{"head_dim": 64, "lr_head": 0.00539, "schedule": "wsd", "decay_shape": "sqrt"}
Each number is 500 + 50 x the weight over its row's rms, rounded and kept within 0 to 999. Layers, rows and columns count from 0. Numbers have three digits each. The size before them is the row's rms in percent of the matrix's.

# layer 2 attention key, 64x192, rms 0.0684, rows 55-63, columns 96-191
095:534507531521480555571452473513432459490537456484460532551618451453416502456488491549501518570550487536511492542520515449472437512448514374417449511564440566466576521549470450504450515500588531511501376466480603446545499549471577532494516451557473479479521463382418481376419491515434577460
104:514571589531466491496532529528508563468585473491594481564500498527576644469481487455463447585385534523509469512522511516456446573499421528471586495564565412515485469489483476452515492484503511444459458493529546468477516503612497414470461477527484424512372497549463556568464479446523403480
094:463471515490499480498568540553615456428545525565460510516499448418490462512458453482464554517377621510537529535589534537557478487543491508519480473481452441527545488475494485525417391445519567513555558470519499431461530556472499501462505470484566528582482348534506486531515448513466570449
098:526456429486468543438496515507477447415548592463450517491585480521549487486501533396488537442507515536532550490534465454553511506483454462505440537567548499547506535500412499416490511462524522355482492542432507563443536375421560461519493542485442485523442419489541508487528506424481454524
097:505534559549458466579489476487535444537498404462554558564506488449550528452565501575506568583496507469560397470516432484454512554440395606512560567525586493541506437458480429499544455469521470458535457570384505554497542454496434437568558584551475539481543491593537397563511350530451469554
104:577561536447525510543553460564460418420475525476453471481474487539440461509480538528511577418534500432426449563578519550531472488551436383534497534595482460530540468478478601490447565502525510570492458544527522466472510506522459528584429500476454520424510545586460533551540471468466440558
100:496620517415565534467551525548503439557522467465546485472518429522437525505537529482463561606418512496574465449463450527507366468545433497423460504525464510443517448533571560388513480499493528502484480444475486463550503506377540568494556543535494485505515530544471475420559423368448528492
095:588471449545548511535520497507489466488455373570436438455376603496478564503475447478427483584497462446445470425531534474485633473441568508489495502524428543424545522553526595481500378531485564485489566538582455525561506478538515577492502545529533583450503479541471527543493505527451437450
094:514414438555498498443455549494506540458539498483481502474601582467521506503522513483466446478534518458453497501567510491522471510456498446461586408524510547543465518444412512430497477597495486506483534457386528591497556620457511575506423476511366512392446513559480453524536412413339477487
# layer 2 attention query, 128x192, rms 0.0703, rows 56-63,120-127, columns 96-191
103:533564484521496391491487460480499536459473528504390456504500517461466510493474557564501502446492450551635542456486518508432551488438541417521506435556530492453475488508564443444563565434545547565451521548481546443498553496532521420546538516482475435489496478498490547474558465456452610475
100:475484521501549479572489430432454518485446398516478480477638565501539597516469385417465561491469494526458520470513459436505533515475424458548486590458509489511472531525597473490373519460444563491541541487530552411428561489519527485560467527530542499441545551605491538494515493551468639455
103:611510529463555471418527567451508471510514535489517549414450437420520477513529601491460485515509501553445492505449453422488486486572643484483503519430550508536585518467516435559475530574547472451527468546511409517366486498502616524540532530467499486594577534440577488423528499575553478580
112:506495584472465434541469480539517510484562452448498443517516462496432432503514540570408522473517511548472396471601502564487504553467525420479497459555460495437533509458476522474541453480588370460590406432449461588475463439472507455463612569553502465378457411493464488463485480501517551526
115:537512513464483442388481519502464509435472479421552423487415472555446536503488507559473510454528449458527528415501514507523484447522468550542373488515464516532474410520502523551569545538479498475504538496495458492465435563553417496457511494483424427498454520471447395559482517447472466576
107:483560518480496490472542501465439479505552491517575456523531523497427561437586488651484510559514452422437461506508516491415488561542456603449459585533533533620534537395444495558541547552392508466573485427428503385529541539587477525458490499449436533488534446571492475495484492513578664541
105:542554495412472496533429537539515387521433461513479578516518521542481575532617481525590482515490517533606513580573467545392530433505453494479492461488430575440492517563445546559527414486450486500463485524497423541599596516522490542510373539544443510517491514506599531446427509431386498551
103:575417514545451445438545526498492509543470518467518489479494518455614589553489492530499521454470604482473504460476551513473451440526535466477522423582512561547549440447485542442486432466481502446472491488514457579545546556428592564527576487583480514478508478499576539591551484600519580548
106:538445482488525484525473539542465333517516524453450577455470548562463450472497424482522492568444497436493562426568484459442497426520543485517415477470536492518561527490505566606555543450465564522443475517556501481663507617540547538444444559493591424526482430539551522456501500557511466575
098:455384544562402482461548463510314494483567491556412434548409487535497580430443451520495529578492479500558430573469499417487613500444552472444513553462484573470504528596489519494523501502593358459507491508521461542523516485495582459496496457479468502505476503478503557463558508382573530496
099:514489566592487430487507573532482529517501464586529510579472552599461444539563485541501527516420388418496546567483418380421522491444426466471509494506477442468473526578454508519502494432553542510535504511439526550625497483474499530481575460538458540542485554558556496577516454486509474433
095:552498439509421520605510412510471465596440497581489380519467600616478426454465447538484542472511477450486474487503550511437487554501547514531537540552556501356486487451421460489378516500467557475514448485476527442538499487553548456423568477552498656441512465530506527530405404508577503506
096:434508531522514555471410549522478500484466539543584472451478447568557525589480566578410542445563431490390495466501518408439414509479484588545563568470487449492485533467499456534511473498573497452511490571440435478405541521455505561448474547497529467543409506551601542389446493514475503489
105:447539578468416461566498485617521500463423608592455494440457515551552409565447478416445478437511441462440528580483512493555520506612433466457412464513573499458560485516445505598409523543454526415486613525520489392539452459455538453549489412491509484587513515486520523558461498471586520533
106:483480586538469458454466446389484371496523470454499479440425455454434449482496509538437530496544459483454454541440526426597430474452559503493572471486504522584565519448425581468482497573495483471513480513484429599469539496494513440538532550462523405456507426517495494476424414463504591625
098:511588511472455486505466561453444425478500428474497490516541443544494468582464579456458696470481502508456487565527559521481573450490543548475641501509512571480551528563515540562501526452550581677566528469531471468487480411475476433590541522474527489530475469515499519544518480606498447605
# layer 2 attention value, 64x192, rms 0.0837, rows 0-14, columns 96-191
100:489559597496555413533537394449472414419508531516407495383496522517448525517459558414512572547477495525459489485474552490527496536531437467488463460468428467458528548551542517473526533543476409459490466480484495503584534438462435488424540417559493499473443488470512446569499467503398473587
108:408496511442525463411471515568540555501576491491594494473512476417524447508466550480507497498498455469476477488530490517507515487436486533541542496468634443542564509506534446490500479406425553455445580609465437514524362530454434423410539489516504500442509501471468420531544564504550361488
096:577495498521510533463452481546552528495385528411472492566392507482528556457562432388546601521481451472436553494506428502489522504417494519467546573481499580450496377515581505510475479458512478494482485421501557478331550438510592451570525541553536486537455512473497531625422462545586546475
099:492519556532474508563495533461522490465560586448635532464601468610528516466539534561568578429499504511500603500471540548490475515482545578554485505552454595511604587491475480506555566542500488567480557554530500495433530373424431561451498413504377363461449579540520468470523497499552493597
096:531557417516468477542493449472499532483511438575430516482492443521568424500528487556431534493580500545564472565565466479450448497490497508527515472504523512505533466582586369482475518419490468625523485559632548520541493489652580446511526487507409458569544456514439555558473518432570601531
096:483529489489530570506533465563508546549462515509519503486502502531453518560555450634526535412537526567509500599418563461536508508507551514501347598504472555528434574459454475482474418523423544574441489522486506566546518513537439506436579483480467431398540517456481560502447540545399509543
101:487518462532558562399398513541498473415535480441469413464526584604598473479522417474466493479632574483540451491382527411497524498547487394489504506503544403467482470324543434394430461571539479540482568418445500526495504485463523448450456458462498506452518482514534466453451496517642445434
101:557523612467529506458539520530452520570458462468452443505526515464604526628565552507541532439572556439565529524442438450480531455499511530526535560440533617585489455541445502546411500494452455565535565481449453541573452555516431540413567584488489445519540492442523569504473506463574514512
091:498537482412466502458490498540533440575476516553530473446460467480449488507457562438619517514427461582608475480474547373562621532430482465548539558559500451485460505565483416524453513489493449463517497572507503502597469493566569509462464543538497413561529498495524509452488518497427452523
098:554501555468500458483525528431387462546423472533464495521468545467507563440481524502471394466475510469435440429524444528456442473532476514408506490482481483430532534532513435482408507390503550448489492523501424485506489395466432510568462440480491485470604478441539498364521493420443395572
107:540609500534503439462378470409432594479545503510490478463477513380454482435520471540430481424466473423535593450507474493642538362465492489559519523491495444468542528538372521456419508499400512470575561434435529522503489450443495481580445542527473510483404437561487572467533432487454452490
098:547510508428482473531532507442526515444517523535442489502514532575459391456565398408489495448489590437559542430453509428486539471424475508523430470521476487567513453525509538517470490448525445465520455517507463505376424500518420547533442452491495459498461452468418521419495488623545499509
107:510541467478516580458441484600508617556533537550480481481417456497470415449470448512544520484527558519504495472467496559507604512476598586509546470474530443445540542480442599528504539509548501485430527440513568490477523491516418415442465506478517397410529562534596541527474381527516479573
094:525468452512442385507539460432484515494458437493498537479528592584525538557502572456399493556463506533552542484437497441573445532427506462553468396514458487491354486431542488523579551470555511515470447490486418501531601536497397484530497453552491535470484523440514518530424454486554534499
095:555458454598512591414436525429439450493521493579456461550535525497558442476475635512385455520565545566512560470400569425525544451415418510520496526489472519468525569544492639434519447508533409442531516523604451537572512514516463380537548508612507601599563527498540525505514506471423556514
# layer 2 attention output (transposed), 128x192, rms 0.241, rows 0-13,64-77, columns 96-191
088:508490500497482549426498357544553561544539495484435478553505504480482521499516448352488479542458435562469598465438518579562454476448498462533597517503482491442407528485484499488537493495449593481458440520476570492520537519429529472538422474495515434482526608550456611432432435415521527454
091:487496441513442637653513465451481440526459501459434458537474473522432548481447507400431546508505514550589491470488557522474516519465482492426460469609520453437451377455487487529501574539423504499589497407475486474447526475487543523424538569526484352516583499541512494462515470455536545514
088:497419494529550464544503472540486503500555530550483459517591453512537544549444404437472415547463519568501455453573533588530580546482488545567500410485484408441499464477564525401512575502483522494443524489412460505531544490499519443389540550463518466423580548509596536484468510450505562539
092:524554513514411511534532472583461452463464464477427503575528450474478417392545483500568502555561453545494504496528454433415534516491507452467489551445496557418533559511444572512510489442521435413525480475552550525496407540561488518515464530454565584575519505436557538404403601532441527510
086:523398602529420507459584530536457461525490561506591485513649467445399498484460559480528463448465520558469515505592408538542422544496465553439464540507484482449458540464449533469594499476537476502409566473497472485430479493514545443403535551463520530503461507510546469448520540549452515543
097:481528528520522495523512590498486540449585497582444496501584509509490473435475520438529431546478500420436474490569474468489433522444527514475410490442491526495568511441458478592549569488496417457497424472490418502371412447546510511548401533536551466494445530505543496407499442477590554395
091:552373535552561510607477503503467443570450526461495518556461485453483519538489509510561520485465527566502525555525485559504532475418487514548492561568494477455499479571451559464537513537402508475495567468471465539484495438529473525439572568474576490460587663485572546559530466469414609555
087:536490413575514601435453505402529501458511542383553592522515530541444531495529508498532542545451419619491536524463556561423477512499498490579466456523540465501495497424538498436507542467436570498542501480541553436469501414464407491511452515587489406544480527552494475569498520586515523516
083:481454542526606511568483461552493580527553464405430498514444516363471561519511535454514457455483470415490548462422500553447465540458517533494417514453448463596581611531459491441425493458564512569530475494546493462397559479616437523506433431520458566515467553516549612480500570521528601567
091:495576427551534506458463486464623518483495528477455507511417507530484414580517516472525486508530500470499528520415487503459555499534380496489483561509484537562467494465512476465468490539494567552458566465469448492484515553504491494430535556436604464586521444456546517542507370488549518365
089:561498492476457568477510498552638565507468479588461538516476480524478592546495466467564523537497469395430570494429516552524610453456544473560454474473485557560506484515531474476460496528512520427423468459428531510520454453473505472543551420461557451501542526452501405550474510472534488362
082:422440447537464400565574463557425533535499569603470562581464496433575583537483452525530485536434541490464473531529555557548525552512522503427459519477447451472473490523555508538488488501522521573454452511510412491477521524404529489478545524551540544481454448462562508524534521444452611609
083:473595479526523439435522522576503516460409530505501482509501508516562493477557572484622476424538467599502483583498475515578507503522457525397582532464478504608448522543541511405510403492538532495468488579539563488429594535574478406509471489506468573501473545532444437483494467406456475497
086:438504511531578487535493494555420313491472473502416516503573431528463432484558468535581506466477459486478593519578469554523538491549476493470472550480505480475598464593407552539537535360453475472453503458483521515515489509513461473462493552484554491512573581512436404474558544567401414529
109:587489469513515548545565493441438466526579457461518534573491502427535571495486485549594436503584478471606472436571442453446587604546482544494448512485475491514468470523556511569579473447546465478505499504447615552463448471573467462502582441472451457515455529443506450601550492519440499515
124:570429548578499439400450534464453535433470460427577526459538457464541449559467470449520527435494497486408436510507494466469563530558588483465615465434522434533603749493496495429500566474504582495515424541491510499556529554442527499495546515462426579483514585517546531541543535562514442478
106:510553410443577491533529506476552420532556459449427571470458583374528579460541408482539643555528550512469558496443465452530406409451572456481512505562490552490475435566484469558504483495508491477579546462589491464439535451523462520539530457547512530479464485540420525513510543545472483410
108:479442521491480514456508464484474417507466561515552429461522408544514516485484579555528577488511547530410530464483455562557503580508490572523537464469521479537533518498505494513552517448502435530495525397524483472470605437530460523548429509490387447457458462566468443531563504476476436562
102:450514444499568444511473449431540458432555454586490485451503566490545381566519487479490508510491470485498505485561513460516467484579519458585467402492430467471498462555536542477394564433462491588504525506511479501470500418447383479567459527521548437563409447482453474487478390521525509482
106:505465519509397507509572424481556496497370498553621507523465535528495526473515394522523566450453466571525631541440545522568511471500534548515466554534466488430393544614536553517492483496465490514396474530498612498459576511398565495465493477481506558468503478494443529456505510462487535561
107:446525497448433576463547505514463457408490624521506444541512499515535419515533515566461446551472517492494508380492516464510475532553414555556451501533557447455516460421536477529516508501563515486465394521517484473523504532445528434425459493498431515566495415475469490543527599484539444449
112:475549565421514484596517469546530529518460493591505513399526434423560507487449469464460434470525649492525531451469519437475553460526542523500487541510467514499448489513416456505434557559441498486523530468471462538488562591462544515514477494510486540558504543486573566393500429422496488484
099:457562479506534414558501557466457431531412530570595539587585485545539565580490458543481467514494544543519507496528564440528517408509520529409580454484568442441454472505438474530537531562530596557530506531409417486462475518455524470453513515447536440514496463486570538442538482442474523493
103:469433585500446510517464506570453512502470510612603514509538497454469536508510548550440501510509445321474505481490487522529388561398498434483534469470490555492598512534461437429524472481453437561542512548472490444428486489484480451587477395584424528506488479560420483446562608408496479575
116:466504516531580438432506515446398467388513587466531559527514507434534502505561584488484494459507460528416462463466566528501470459597462532504481546425535489466533476441557456512567509521466486439522519505540394489466477475483490593476480587542558444537525393437521513458408450567413558599
108:599587495471497508422540533495536562415537497531465407459551412507522456501572568504481526543546485525475543546534453498490515498454511550534463520530573489511486481444450471447547516517535460460473499448445479392504503506539597606594487448473516463408520462455455453458499476578570471476
117:547449541532492419443500452484538422547471492530484496570561517450462373472520415422455564571531511480490657379418496413519530434488513524499510504481533485525493588461472474553524536537547473567581433491527546498515495508498504534454565544512560530564553451572566516577430441537496517470
110:507560547439404542514480561529590625515540484455538516575494517531486481477478494524473450472631547519591480560563510512485497554468538507485501495451414436513470429417537467541491428526595474468529452493397542496537493543380529478489482458532444502458524505474532512508414446325574575448